Each number is 128 + 24 x the weight over the matrix's rms, rounded and kept within 0 to 255. Layers, rows and columns count from 0. Numbers have three digits each.

# layer 5 MLP gate, 704x256, rms 0.0593, rows 327-363, columns 128-255
129152116127120144099172106089137118117145123125119113135122105081127096106156117173170126121149142148147150133123127109135130137149127130168088116151111160096142154110139153118111113147118145130110162138110085114150167139145107101123123116125127101123113116118108118120099127110123145172144142151103131117138125126114099152135100126147127152174139133094117149134197158179163150136110
134142156139152106125115106108130145134152135113137150114141121125134157141121094095157124150124164147183138156123105109125159119106077115140119139140096163115124109093094152127039136172117105108171095128136130181133135107124117119162158137181162099120139112125122103117145147133108128107132118110166109117126112138141058091143135143126132158149125137125133136143144140157074155173121
120133121146109129137164164128117107167177125131107106134114102173109163108162136166123140119138118147141136106096155162145145133117123140133140131148173156128099085144125111082136142088100138136132113120133098082140132139119109139156127076051169095113148140149087126157105090175098147130122156126152145123158144145136129160111150116137134135140102136171171125170144118144167129110124
115133124122154144129151121164144110122117139134163113091132156154133133135108103138095170065102123123105148061102145137116128115122119081129118162114180088152142117131163110113141119126110110123150140127129099095124088128158148153108165155112166157110130132112167139145139130122160106129140085110105160108139101157129169122142125104172110145135153105109131133119103126147130150120148
191107158134088104130125152092117171115147115148083174120123091161082202137133185139159145103167156144091123122128118113145110131117070110140139132131089142119084148140132155116094135110139096168134135095128128157102130095107103132148139151153121162113107112124141082202162145142149110125149120110092133138173109188109141133116156091118094156128145135095174107127118099189099101106088
130102141114141098108148104110171140123138124169100151109178104123133140141123107114135111132102160154114141104116106160132081132138125118126150099119166120148124158111123141149133129134139151154106129117154145145134089124106114165120152126121148132158143145157076117121121126124152141156126104112114128137150098136131126104093131145135129144114119113173135114116131140097125125148107
127125140111146131123127160131093159092113137153129097124108129143143122131136120096126128118162137118097158145148112106117149152142123127149165108134147147101099102152125139069123149117148150119133167175143084116111173127105129156102097129155103164137132138116133131133128067128111177191122147135127144091136180120142101072106134120129126156141114135108152117109138114138153103103103
131130101111147120118128155110065132144151158100145110110132140141096191079153125178131154094129126124077157126156127113142152102142136110095108174146158138113108142123098112167132145133115103137141133123145096133120106143137145143096111129114135150122142131147115108105134112142139123057168148121125126135138128138132169143116150129127141128157115114183131141124106130091107079112113
110168133128119164106107103102110112110148083104138138113142085122070181119118112099144123111156128158126177121102082132120129154138078104111099128122153131115149106148132170119130129159132108131111135144109115127156170086092196090148119114141138080098134186179149086090092135119135164124155105180131117124146150129085117127139170079151113113112129133051116093161135122107119121109162
092114131133097100102122066106129123122121089135139151074130138094134130123105130105142122120113120086112121129103143113130064132090089148162135141120117103137127129112136124099123116140121130131145135178151104102101118130128136123152117096114151129133116142115138121133137104139142110149154092105143096128142148118146119154106120132119087133119112157103173079189117134109136145147101
132116148125136123097144116073139131112112135135133135123102100118087129126102143139107121165139095111087136147156101124131141117129146122140167107095084085117132139134132118163155067125132097099096136155150140072104117143150120144141122134141108134122118159157131133107142118105119165117092092117106119131112093113117102121149117133133086131153119168121150132139125101101117118133092
126113144108116128125140085151168090119153120131134104104136138120144095082122106094133172124111111068130115113144087127133150133160107175107135157135110141145147131089131078100159154110115131130169128113174149134106117146150108118102156149161139144121135146135130122146126143146146092114122094129149143145169097066141172135118095153130122085132111084152123139103129111101175095141108
156177104160130161129149093129097158167108131140169111124131105119132114168126134054173109156146111129172139110104106122105115120154080132126126072152138162115096125155086146150112138137150119118148159115159120147145111118123126089098122143125107134127119125135131143120141099118085118115129127140142160107156142111118171149176144159123125128133131165126103101085125138111148136115103
113127146118121116153095169153096090140121139113107126120127116124095115069096135134127122145143129154127115133115153131109122164123135175109124144123093129094146149116156090136130151145096151125162103148080148159116155141155124132163099115086151126133082133165136117158112167135097157145134104092121159133128134130134148135100150102137163115171136120119157161127077094147164157142123
113145124160136094118078107111178167107140121123135081139126109159089115092167161093115114112162118074164168135115124105097132113098106118110133170140145074065129170113143079144190101120120136126121107125154160119182103080176144105128075090105165109111146088155100135103135150123127169109143108116158099166092111152119114146163133158123192178153204139155113129118145084081095163107145
126126098127127135108115135166102162113137147165118152145112149121088094148150121125163129107140118149093137118148112120157086135132142110117084132093136136135151139103106130129129100154117125137095149080185114150149079137123138144145078122188135133131146140166113119107133123107100122165136143135142113136154158107103125108161144136141121102101125129128101108120130148134107136146132
134149154086079126141126187097134127171114148105152116131107138137139141139119117119111120173156151151116138146109140124073179136108150102147125106126090132098110118148111157123140131183109120126084124133099144147134094142116120136097112159150144118085105119143163140157110135140101161135129138177088155159120108138133094089154138125175104167133107132180140184099153118147130152137110
087146176118151133125071116145072133146152145155131072132110130152099178146135141140139171139136078117145110125153085103126126118147152103120096114148117115152099065138100110107149102144152187081123128123129103142121106144118126157188160132146156116145116075160118096105130099179132105148105130112141120120175131105120140121069137110118149122110136118156116101128136072114156131156091
148106142116092143149095117148108126161098155121126096147192126105069121124131136132119151143087114128123147104092150146117097153109157150138146137122116145160103053156145148143114111102175113143118124134135125118128080118139078139188110126106143147124144111094152113112173121110093132167107119127133118103095178152115119166116135191148126144149155048119145119183122088138104091127117
105166131143121135106114158138112139118119153101126129117128068179159165166123118145147154106128126131095148105061122157150137151163160116152100107109137131139158163136157145144141158096146172149092208116127156119159123139114137136154173120122120139124128153110132162079118155134111113123126119154181150171080124126104139135103127130114140123108165109121142154177082120136169108129141
112167128121127083153144137144132111103098159103114138150106127135132133155134172120092152120135159115153165120171092158122144145174116106147161137097102116123110175108115070136110141127068175149124135116144117145120132135114137127182099113094116157135121161115170131108105169113141094145139115138121100120103102117130130107114154132077116149177146126147103198122152143134140103105087
099132118155128128131165149139113163114145106110154111204124131132118130137120109115115117157094156091142141114129110172123143144125135135151121132161120125117099137117112157148115114134175133093143155166159183132108099111127164146154099171111096111122127134161129115114129108055128101120101076146109081137123092097118106138108104071127136066149124132099161113146126117154149107106108
123165160098118128119109116148122101150152123141139103138126111179087147107116114080110124101157153119128122105141151094144162128133154155115165172123145129181119152129095137102098071154122105131155114112139147139136130136135154125086131166141145127135155071116160101148119141163095132127116087136140145122131099123113136146102141138127185130122163151141039104150142147144164112115118
129122130161120138129148071119105119114143127188124114145111147111109105165152130138118119119103159128120136095170139168145172122181156129129146116120117082124124114134102116098121122098163141121103146101136124135119147147136134118134168092145097125120118135105181174120117115079120157161090145116165168110133121086097099124146096090095120161141124116131102110103181163136118149108155
164177148157145119171140151102111145120111158107128128122136082166133089129155099149155169091145117109126159117161110130143138132124148080107139156135145100120091156103115114120126137126125165151113136116135120110112137121124093093173121141120130112135165157088166106122170129111139138107143160111168124107145119119125103125154102094120122096138149102104173135121104132141124115129153
159099127105167110151171142094118079114108104122124111119133123103144121147158091130125079158100130085118122152105157120125120120130127165145127147137147146140123144125104104130129170150144097121094118121106150141120092145109105121105136111119152114148116080118147150163123161137136142151139126087106145119165109153096114067126153116129132150136172133127154146093131128129112138139113
112164101124093151143140136156131166121138123113134121095119174164060091089130165125105159127160130088131120101126117153129162133135066131112132103111134123115105128143156128151109134156138153134142106112144064084133121119146125131139096141150121139109148111136156136102068154143081139152130109130113129137133175124060115121160157131154096173126141082121136083175108113109118096123127
162133133103123116106135114135136140150145156155116104139063104155121148128163122117151130104121081121117169114158114123120136167153159117135114098119098146168139116159103119111140172146193157112110101150120123153147095136140117081152145128142134138153130080138125156158129088161144072151086133108104132115191119128131153152125108095120146103108133158136105071089166124136112166103112
117136125163124113077102109121124088103090132122149098153115171114100122124156097103137172129119135118085123107115102117121106119126135114136068113101112109147111081122155149152141097107113136120106099138070144099154123120106130142128092167168124126106126123145108131148098099106117138157109145124155104126113150116130153151102112125161188113119117132165119140154116138138124123151118
141143148130146089069135122140125108124116104149139092123132135107166137165103153134125130152145133091179126101143132136098100071157108164133123118091138118102102097143066082093161094075147115095196151105126163131153146127157104092112120123153140069074109143137122109134152143133103100163128141144154119095144108118173096100150184095147126105131110144172138140169143167147141115089172
133154128115141092100145100111131117107163161149116136116134147149114156130144162115107154124080102094184125101144112116138120139123158141157111131104131115140140147091132117143172122132158110093123111129150096142134106117143168093128068115090131131127098115159134123183140123146142099141111140131122102069129132100159132134113123131109163091159068150125147133106135133128119141165161
127114138119141125101157117105123129126120102162156102116165131104132120158108100060117132120129095119106113132110107120115143133138130129150108146122133131148080121161115123138127095115108083138141109128136114129123114087111154139136114098112129145121126143062139107102162147092096091144137133143150145151107154125120118118171111151103140139149065098123103086123155145146114167156153
135110124170120110148162159111125143110132093135114118110164109180134140148169145108094127159089121101111133156089137139161084105154163113168128116117086127150143160121113143131156171177143166117128142120165153142169147074151129108095166107141117080105140178118156107141160134107140167075172130148111122097118127141117115159111141142141145119168128121086121138100164139103146160117125
134120123123133117141147129148119112109138133145124122145103164127132114148155111156119109119124164174138159159156118120142106120159119162112145114109132146131138135166133156121168164140115082119167135132085104159106114120119143158137147174151146104120126120146141173155135122121111115125114104123133128145141131162114127130124112159118156171145131138146100160137128188135114141122122
145129132146113183109105127138090119119143136151159080126106106130084164128096123129127113139127073168100122147158107139117133150115084165155065135090145144120163108133086146091117144127144107164091122140170102162115097118135120144143128138133091141111121146167114174130137144126118113112120124128146117131115117126164146153149116131112115113068125138107120150111122161118173180108153
158155140106166199125148173129131135158115142118146082090063138129131107139110095134136165142105144079144182150108076113119150140146157142102084095145128127103122115125130156154093136113166154138159152104129119130129114135149097120114130105135163118153099176149178160122115119101109121109140106116146152111149106117118146148126152100154116165165098093109145175147128101143113104147148
130109127136100134163099132150077140132160130145109080151106146136086107128109089155142214088086164109121179109142122138113109160089094158156110129105088132157138101066112149141116116127144119130138125114121113146126085103121108092160114133109156124169143133143149087150114109146109106137123127175147112130171107134109177155121165145136106072144121101139185126128144094098121122104129
# layer 5 MLP up, 704x256, rms 0.0644, rows 327-362, columns 128-255
141114136151116209124139101142106113114073094124130181103109130136115126144111093140120173155157123172115150120099113148142107118138151100144103133143139164159130088089118144126162100100124121142149142141150135132121138120117129125114135123113095165166119148152108110180105121141104168157113141104141170163167128138135170144154145180116095110144149103122146104131117121152126067162158
169128126127150129140147166143179134086179136125120111106139042150105153127159118120124096147169112118127132098114118163099142114120094132160120109141127102113139128166113121137091088134127125100110167160107135147141130151096137105156104146108127136088101144136127150147153117135107096118160110117129131136121116144108131147167108121157090119118107142185157155142140149125116137095165
114141139107118104117140140079126115143159151150113085150113168090104176110142135173172114085111130107146138162162160163120158137143144145169140102129127146138120095147165140129131155115152090089162088094170124109119146108138139148134105121112138105216108133148123160098142109113091172146109075100157098118129141099127121135139112091119141060105136108109124126183127146124129176138124
122161166145140145141127128177123133160157120129098124114116187090160090140115134112106101114131130150153131120155089083132098127117130142118131156120109172122112131157138109155122116103167094095126109093110103101113146115101113116166089137176114133153112140146134174150130147184123156159136109162098136148114115155082112132117129120156100188151108158163113150166134175190127171152076
122099169116143154118121125123086144137125125109128087095151127148164136147162114109112167118156141146106128071146141101121121152132149138109133182144122125164138105107097081113118130141145127088135151126121150115122135104129091159149131163140083198120123145149124091146124096132131158121122125131172156170159117168143121133122117148158113088144120165131136122151125090153081124168055
121146158165160138148120134144159078118118108137109145123160168124102125170143125135132159083152155197102166147146100188140137113189106101115125163121157114125135149119132122138115117138156156140123163110109151142156118117160130105166109126141101123163128137119135129123168138137129108142124106094116141112089150129143116156128139086100149127166124159124103172117134097136102159141105
133140144065109135151170115125118152126155105130144110134122118122083117130102095153106152138094147134128145165143153079137104067159156130126100127128212130117163149156105145094140116104158156143099089142124142167134157103126167142119107129170131128122141121102136095074120118137144132159134127113143147109138133144092132132114162107124110127143163142133152148144139154152107113119116
115129172145121138154162128127152124122125145128106112145118129146133099148156148144151133166120146103109126157094138153146125134150152146138097122152116127140142125126167126129094143113091085105135146166117069138126199146106098137158124121170140115138116169147116176111133084169137157108131128163105133094108125147140110125140159143136085166153150106165115137153128140190131118098106
150161133181137156129146178115145132172100098152140141121130120117093108130126115167125153140128148101129101132127170126146095113135133110105112064141139121129152127106098077091116092103111081112147108117154175122123118128121102145152128143096126168148122112143124116145150108144164108109125143132129133102095084094090096135098129132136128131120090105093111144103126118141122121110156
126102131105140107124125109122063120128111095105099098150138145115132113141185127166128161159131091141136116128133157106115146095147144120119127162144109152130163092147136157147106119164154116141157132133133111151155133126096133170135121132140126133125170089148091147101116147102117137170209177125111131137080149097133101098154162139139153162113128102138167110112126144159112110103149
113125112116139121133149135095101146104155152089140127136127140135109133133160136121164111137129156168173094133120141117122127116138106117143173154103104091084135096153111135168190112134109140137133122161097126150111133125118109100111117146160131155145174132153128144108118123125117164124161122076162122118136123139134096168158102160097130126116096126127113114125106114145093097153130
073105114095141159138155142178093130171183116153085086109116104136170128169140102139093125142149144109128134126145118096151107102131161186171110080124123096105110143155123141138147149147148134131105134150140092095128148125125138125141095147150160090113138134128130143106123157119128139174123120159117133110104160132157161092098139131123141119120115084123133150119138146146094114140132
131141121136135114118129094120102124168134116145140116107106109116182128155109085104130152169118121108110133132155118174121112103105122110161186089164148185160105094128125147139146127072147107140149140110118118126109158150136118098110148119199133134143131116168139066090168076124096135111134138152136141106120140129107132128132085138127135125106109136119095134114093102119106149115139
116093123089127149134086141154132124141163127139126119143145102158102126095145141139150123108112162139086110137134125124116154149110119090084136152150121139146157172099152116127149119136146125133110149111107078190111138100114117168114112129077130149108134137138106070102132100117149148145105099152125152112133142094145116135133119166129157134100130120153125170125150126148113125124179
174125128139136141144139139144129121152122087122139109098147100128131142077136126162097114127146140107156152164123115112116137110183093122120116166150127124121111119175133125123158147098138099119155165119143159139121140133151114132121101064106128144123147139140125102103132145143118109136147117130140131130125119149126108144147083070139129168150128094164105153105109154160128113109122
116150116131148150127105149126115164129167118109113160165129128112101117160169112120156113122098136150138147164136131166088131112108086080108138121190117121143104158139107124171124131133115112150155133125127140163155126155140141128101132139114095173141143143165147130157131111113168126136145135110059142119119145133136147125138110163106124136171132105152115116101154097106142109134140
132167149090140189164140114122149138144144143136102123192124134141141139136132131113132138126114116149124115146103087147116095144097135137137136143117150117145126132106117088171117171137073133143134161115158134133156128153128109163112099162123146129177136120115102087096161122126131123143147143108164087103159097095096149108129138137104130143127173092145111106158153163103121117078149
144156138194119100134101079146106140186166142099126117181122126155118172133175140125148138178136083190103162151155136111136122132123158157141123142172100079142107094150111103125144116153162152131127077098130128161159141124128107139129187154129118094119177121123140144097103085134158123083116165138135139090122141119157136145131140139103151082137195132140111136136136122135084129196090
135072160097079155143098164117138142082125140139123056185068086125130103087130125104139126080112128105112113101140171114124171116110157139107127128110116159073146153112104130132125121152112117131114165111124113106121169108159145223124131158158129131110113115163113113123108126114094121140124100102105130129143108101173128117149127102114191151104141100131126168088121151193118103148142
101138110118126138153140148132045114116120105150167150143139141137184093125090155142118172099120124080109133093119099159092098172149110110090116136108115137131125153119130124129133168154090155141140165136113143133091136126150170125131131135152144155109122137096128092140175117145107121115114094115122160117114110139117198154094097155132141159106141157117079115145102119140097083120144
127112135104137120115100131106136152151105115122064067150149166135170108111156150126147118099118110137146149112177142109126117142100118123138153145101136121119113132151088135177080131091121094114118126081112177126184114108110131128174137059135088121157135112140129151139144186097176087144192168069175092119140093089118161102075136108163149153153149123091082105093098128103135107106136
125121127118116163122135087140130111128138117148077123098150153136115127092132123153104145126073102135131114138149123142106116112136115087143066132130145137137127111168150128142107104117096091144132126135131128106096125122168087118125108093136160094100136142111116153093113159120139135160128100106149124129105140128173124105112111126142121145098172102178135133121124121078117169163145
143142147107101149109138114120097116125124163112140153099115154147119129118106144115129151105111100113103151133132133105119130126121173106168130103112108096122078125161121133122149136115131140128135161090146157124139128117164165147115124128104141148164159130112143164099164106129131109107101124179151138119146081108129122137128154099108130104126155111158102101117088113146127086112132
128140132147158152096114140114086110125181127132126154091154100119129127135165171102176092132116102089119119103095137126140124130105138116119091125128100114133148105101127145151139143161121145137146139123095127093116131102127177112110122120081151161116134119145135141144120112116141098136114102121125110115125140118090110150150069172091073132171162137131106150152111121131129164102112
181172151126158120074166089162124145101143166119116190097119154135156119088133126138096140137126116052102133151136123121118111163116192139142126135120131139140139149104188116110149108148082100108113154122115114129185098166153122126152156148129150090145116110123133101152155088117102134108137146143142131090120116124116120089156110118114093109132127122146130106115113134114124154151138
137115135177185145120135101136100129098124118110165121156138138072128132153148152119102151122115128087072135136114132130106176179113127143105098100148126115132137079095077137146166142137110126130143154133096145136111156115123110122109117129131095166106145117130093102115136120133163114140141126133138131111122122112120135167114133073095156129087109117117126084107139163129127109126119
132149134113107074146149139135172113098108138093135094125117130122109154135123119120105101171144105127092103100160120099158143091130135154080112131165112187080112151126162120125150088128078106117178111123135168102089138122105092100135121151131153113152137154106114141136133091139137170149145088188095139103154142087112122166136148123122125144125088151135125148145118067131072120148147
130147133131113134140122101143131150126116117123111140135144121106199152122122126131123123139150110180098099131114125138157118081135070158121128124153101126102114119154154157121147113144125115055129090154135127119133129135099161176103179163142110053121142162118160150132149138148145145159131137142121150137147141152099115146088148118118151147145114133129081099160137135115116106127122
160144124107122151114127124121142150135116080090163119138127125115150126093126127187154113129157123151125106144137140115122170110145106132138122159119149147123118106129109137123138163107122165152181143108132171152122165093105107119159091159116114150117172148142144120119139174132146157127120115104147145129130112153138121140132120115105151094141139118153116142148122117117151151123123
071084092116121112121142118122128145137100149161132148079149163111125105141084114124107123174131153135145119111133136122171098121121134155112096139134117126090109123112104134116120095135120124069144163084122124096125135100133120122135101169071125166108107146148138144135121120080146127188111120094124135116142118166086134165185165127138069169125093124146140132104178138131124104104136
147112158158161153120146165165102148128163151142105198151138161090123150124072116166163103167108144151133113119114112125122109143157131131099112117153143153121154164124146148104183149136126112125150176104131156136117129131139103129116159184113165140125159137109148126144117118153124122127107128149112151186110134147133128093160112083120161111192114115111115115178173164150154122093147
117120146131149109125132152131137128107111116091131121179152105134142100119119121125134126118149146151171129095117138157122089118106126118101118148106123124107136108170140128117132119119120106140126126113126105092122163143124158114115132101120143130172150179090121098113117125155104111150115089121127147173136118135073136125119077106140104098118125139147116122151126143101099134115158
110099130167127152120119121144133135108099093132129150148119174128152117098113139119160133128162146166068126118121148099115084093145133129150130112120123141147145115130127146161139134132129122117101095107097156118149120144173149162119151145120139154130174133149139166121124120112124165098132160126149110128112147123116172145107122094108148120100147136120135136123117146122108123110123
115134165102114138136140113141097083124146122148135105138125153101171159127121097123151098154094090130168123111084095145099108115096123074115126157157149130130107115109111158120113124156148132124143126105128094093100133110162127169113145078122128117137151113113108137113094115154135132128152116108118131120141128134070121153121138142148140085132150128108155128125120091140144158101128
117141106116093103105155106135151108116138125085123132149066101136126123108161134124114110146101109096133120132115118138111148160100151138116157074122125116116150131133104139109149134101148111155163115121156146151131127140124122127160109076124115114127174152131165123140108126116134139136134178146130119116114121128127119094155109086185066152149099109108077109128141090133132146102140
130144102120146175106175125168147145098112129117128148174146130128123143126081124095101110158106112158122097087132143139187149132160113134121107138099120115129111145137175139161094139136107145103126131111140131121103163106142109129114107166123108110177145130158182108114128125129108140118151111152122173112075161090101128125127115125116110173109118167107134138104139163112131166108174
# layer 5 MLP down (transposed), 704x256, rms 0.0356, rows 327-362, columns 128-255
153136138108132137156159142129104150114121127135168117143129151105117135202128129155120173090142150130153126155145113099094156158135072105113156133092111141183169110154114139114106107124143137104139164151161117150149114153146140094146143155135143159126115123142143164134163143115132129095120094140148129151084152183146094127137117136172146145128113153090119136139158095115131184118113
152109128125110163143127146135091087103110104123117157151119135146150107133128160154138162115108120146130083093114130125145141159178113112129142128136111120127152097126148154138128149095118127145111104079138120096141096119162106171116104135128140149147110138126122089121153132139101119180167104119105168116124164122140111100135074149136125143130130116147142156074150151150149111115121
129133101160139076135124098133128105144116148112117085162149096140146121157082124126087114141123133232127147138117127113120150121113195152142176166133091131127140102137079105132146096157131123128095130138081163083106108174133083089095154097155141155141109128116114156101114131147135107109124133136151083129178128127162128153175102105122124121106154103129116122124110192107131107115142
104121113104126113108111122112122131101073124104119178140153124117137164146116124135124102137095110113131098127122138131097115136101136138121136159178131125146141132082133118106085112106087118132122176137208114120148118125113071094100138141126115120164148152133081100089116177094127153096099109107160132095145108093127133127146182140082166110125136124173121110125156112108112145106172
101141116143186078155173123104096141131109133139137110127067118164118127094125158105161147114168137103139122102072191150095117115156116153151107123140143151123146114155084090125142144078114169144106146143078115112123177137148139148095109169084118177082095132108165112140124122143092113126136114154097144123145137181129121115139135158109123104136106165148155098141158129153105118113151
148131106094102113110157130149141161113111145129135114156114132142155127095131136156118141147132098255117146170123172114138122165109114102103136120113101137106123175120125136146143076130104115134142100179114102121126155129141138118157128130119119153111112130106153141121123131101171119119135134156119146180141130126159141124153107131151110134145121106117125113124140134147125112133164
134130138119088113163153128090138121147160157142126154137107105152163102152158080146148113110125149120167161121151081118134163152110160142129142128069180134143113175110059119164112157146120123131145143075156134154168116147131140122141064139137119135077123104117090143098143163157153124142117093165136177085151151147109135091118105142138120140109135099143115136143073096155086154076064
141140118160150129098103144110162139111091146146159163130121090119082135127132140140125114119152112101137139111130158121095113095053142163145153108131108144147150013101117143126169119128111132123126116141095147127102144134112149069142115124126158154147142135145146135141113110086170138129077140130129143176114124126138127158120087103094118119118121147114148110100125148077146138133139
142103100078142147161141103110137106145127124113098125141147137118155129131178158134099125113142150148170134142114067152158169098153112109120151146138111114154131109132133146116084097122123138128129101106160109105122146151109144155127112131150102105168137091107129099140096133130123141124127148183102111144168085107079124117091090108125173093107130119127123171143127150148098124130116
134139118132159089164132131104086151143114148149107110114131145131093111163118113095153139100081099068116142136141134149142115099126135111124111131134137135125141093171117105169129075123100111132063140117079117098125097083146119134159102123116131131170095131126170170158135126107130138148153132130103136121125125128165120160127136143136138106134123159100155158130152153146155142161110
141106149090133139156112121138134121177116132146130154146146152137113098094144108134112123131109123194115132094113109130124114126090161144165100117137103161113103081160137128141126112128133120129131102103110130139142155101130138151157174150112122101085102152151096108129116135110154125116129138143105151131124126102145129121085108121119163163142134140099122120161120129150176112121110
138125131115147106094138144144119143100147128158136153100124128065092126114096127123138129120116120090100152140123140117102120162133158093112136130094146083128151104122162164139109102122122137109150072146150170144103126157128146146128140095094141146149140118100116129125123108077110113097089117104132155159169125137163128122140108093101095143124115108120119087106149099146172100122138
127146142098117153152126144162111118113109124181153133130150105170131110102142165093153176107089133165100140100104106103141108118147163129130120120076136123152104036125124113104104113091122115134085167142111156136090142128141089137102107113117138144115137161143126132136122155167148109122112104144098121132109141124094126114141116183132088094131138126089119055135120101163133149132105
157168124170122116191126156136143138131137148133134105133108148106119132111123146131119137131094126099100124130143115139093130117102123128121124141129134071138103096127121124104103123111126149122080124131076095089093144100136106105143100112169172181073125137109119135118095136110108109125122146141129136151111077105152087106128135152160104125091104107113109116118121167110112145132119
146098131130136113102131151156126089128119148132136163118135150094118123135074112127173127147093139129112096129141115149143126127125141141122124082104115145130142095136111116122094143149102115131133129143088111126152122179097160119129150138135127141127146146116157112156120093116143129144125148124132121106161160087155150118087135123139096075124115147049149105155113137119138105108119
098093143126135116139122150079128116123097130132132131116144147144144105146161106131133139138101148136144165075127138070134131111137080121142173151091139146144081080101146133097143114112122119141117136138095122094135137120123083149149132130116129134143128131152150146118116121094104140129132163133148135139164116119111144126133158192125118114116120095123098109096147105171114132153125
145110149114128109093128076144130113115079144083116087127091130138126152166133144133135125094113092178135143147139164145151106146110133092142132151135117150125113142157178122149138134107061128175158146127091097127153122114135143104194126142106118110120159121154141153133123172102140081138102130168151150144130152155121133116144142101118125109099145177118077093142102122144146166149114
101134152138126136105118114149120140134132173132177115091124147096089152102147138116190132149108113092129115125128071116107148116128128149088136108130169118166112067106069138108118135134164151113112163128124122147128125145135095122095144126120120116133121080143165124083095052113109136100076175141134088101131118122131097132130122130106130180103118116125121082118127112118122136181112
134115140137136151137144136138111126134157105124140131143134165133117111131086154100075135112135120102126128162130105094111131155087095111134143142130131111128114114156118152111133128125168171145120127102132144122109107085164126143145142124131108136092112116119109159127142128121161141109127118126095103138132161141129109101124118102172114145129167113114121117127125117156118132149144
140143110123120121081138148095167108148121175124107102122133137157138123150135120117163092152109124164073101133125151123138103158116172144152159126080122110132144165124161156211126180131119140106111154109094159124115113189113114088180142113098118150134114100107145118115116090168125159113135140139108119122143145091135055093109173160105158146135155165110167093130110118126121113137158
087110143127164137124133148172150106142185113142139131142142179119172097106186116144118098095162102094112113146113151171139130089138138105127083127142162080163130138138142144173104151117165134124184125154128117119128162137161127141138168130147173181183120127135088116135131070085140105144142129101139102133138119112095095127076155121121144136095122127091127122103107122163099127106142
107129093097180121161088138142138119139124106130124132135128159119136113113140119108113180145088129128109137122114126146175123121132104129107145097082126092145135127088156122136109118160109111130100159117225113155162150102117129166109125122129120108147156117165093100119114121181177160130122153106133181136127128093092154137123141136097147182132121110151136107113136114128105134128132
139140112131125105127087140120109130144139104111150115122101126131115166155106130108129147096120111111106088166134118085107154160109229127162114112114120111121140171116119125128154103149108137150130119109189141122118118130148082119150136141108126121137150119194108142121149205094156137138108139152083109069156132047142138114155135166131106133097156138112124121153110115111138105152134
163124103118117183143142173145106130118146118130144141140134138106140148100116147134126136140132091183128167132116146137107112186107134113114100123130149166138124220132142112111139147125131140112169147106179131135158146188119119122124119138128171138118151106129110123111128148124127109141110162137116126157128167147110124111148155110156128108172123144139144158092097137151147109150152
152165105079168144133144102142136148120107153104158140097101125129190110150135131136121104137129146106128116141141189178116118121148157151139115116142105170107144101135142124092123153137115144096165137086097132103139095094151121134122116165098123128160079107119102140133147155100114115103114151159137144183089132137126114118144116163140129131154096142148146110161096091157134135131164
121070093109141134144152102079155144157139109146135112106155135145120109119118128104104120115122118081147115124170135115139125132128147114139140092150116117175137168145144154190144188143146103145149112118150130143157100120126143136163130207140092102168109145121145129113121113118123130101128143144151208120095153105114142138115126105104087135159146124148158135103168101130158125166147
125106102129127124124138118100128153115136145119159173090127114131115157123125156141136123170177121127168123135109126113105145124163134117151161183128117163151104094128122153086108131121122163151110065123160137136185099097104109161095148129102101123108143128132142162133116164136129114134109082123156121140162130157129149124161102129143084133127099083154127139115139089111131175108085
168132158096138123092108112110125128164109113153114093155089123159142162111148104097161140086131106187156161123163127102145173157117059146123151096121142147111141101116125112147099146119137154155093148142125144098135135114125105105129141101164128127157128108182164120185116084094123166133119137140141114116120108097118126133119114136136118153094120148117124186105105145160178115162108
110135137120076134116129139118125116137126117112147146131155132091165146135159124152120099125091173107150137162130115120091116141166096095108161183167151126105141111122141150134121147114126099110094134144148064182088162109119104152073128123098087118148112141158126160099144125093078123098161121137108112143151120170133114133109137101132116181108124131143116123134121097168130145133105
146065116095110107153073150139118115172109131145140129130130110148137145122132089097139096132115120106090116118152142118186108140071121130115133127096117208140123116115173127153117151128130170110110144113109111092103131125126146095075077170125207162127141150115126129116094074124107182151138105121138125085143141109130151122110141122175154124096117100145163142127135098138108102109105
124130139102127169101115118109114135133153103108131166116155119143129131112164151155103146134106131153128143143112145109106118170123138146133097120146125101117139146068135147142153175140153118129125127127175131142158140119134074092097084103101128142139143172151158137116115138130135136113095131116070119094151169159154114098154106121133087177148110129095157160087129107106158099146089
143120121172091142126145116158113171120152102156108127098136184105123122131134082125132122138131126180108121144142113086136095150155133135146164147154126105144101117072141165145100168149116149158136102138158134133163085147135157134121145131146152156100142138116086138129104109143111126099118140130102080123134095116118116099109163111115145116129124100102124112140152118119123068089126
140138129150153139131071147118155148144141123143119126093112106130104094148115107109140185131121169120123133110174135177113136070060174108080149126109106174101140255134127127139123165126086133139137169125157136094119102085131105143136142132130144069101123162117152157128117122092138123114131155148129134151150097124122111117173100115154111134176136109115107119080127159142127116114114
132136101097150105112140100103120144146118135134113151140112097111128145156130105113112152118130130255163131156125132172181112139098124133147162136136125158132119123124125111086141111166089140129123131142044151128107155115121102102183139124169123172125153150114136123111143130110151140117131125133142120136180097097101123120119147156108116114151119139132128127132119101132140115130160
154108115167163124113124103089111158135165098142129093114152135147126134212118143100095121120146152113132131132123145150121161115135122127118105127114083133098149030148118152111169115136108112137167129118141147107113153109134105107138124143130134139159168186168127123140155155143103120123130123130125115147158129178120149118141112124097146097124178099123138134108126173141102155130167
138138147140074118147122078102174132112115157107101131182126144134116131130123141149154153174103137182087140138127117104125107131128046096118113148093164149143114145129146111148104140131092120122136092125100128127116149092119128124123152098107145125110132138165123128123136131180153141122125143116184082138118092102142144163121138101151124127116130094132122101135148125094091115128096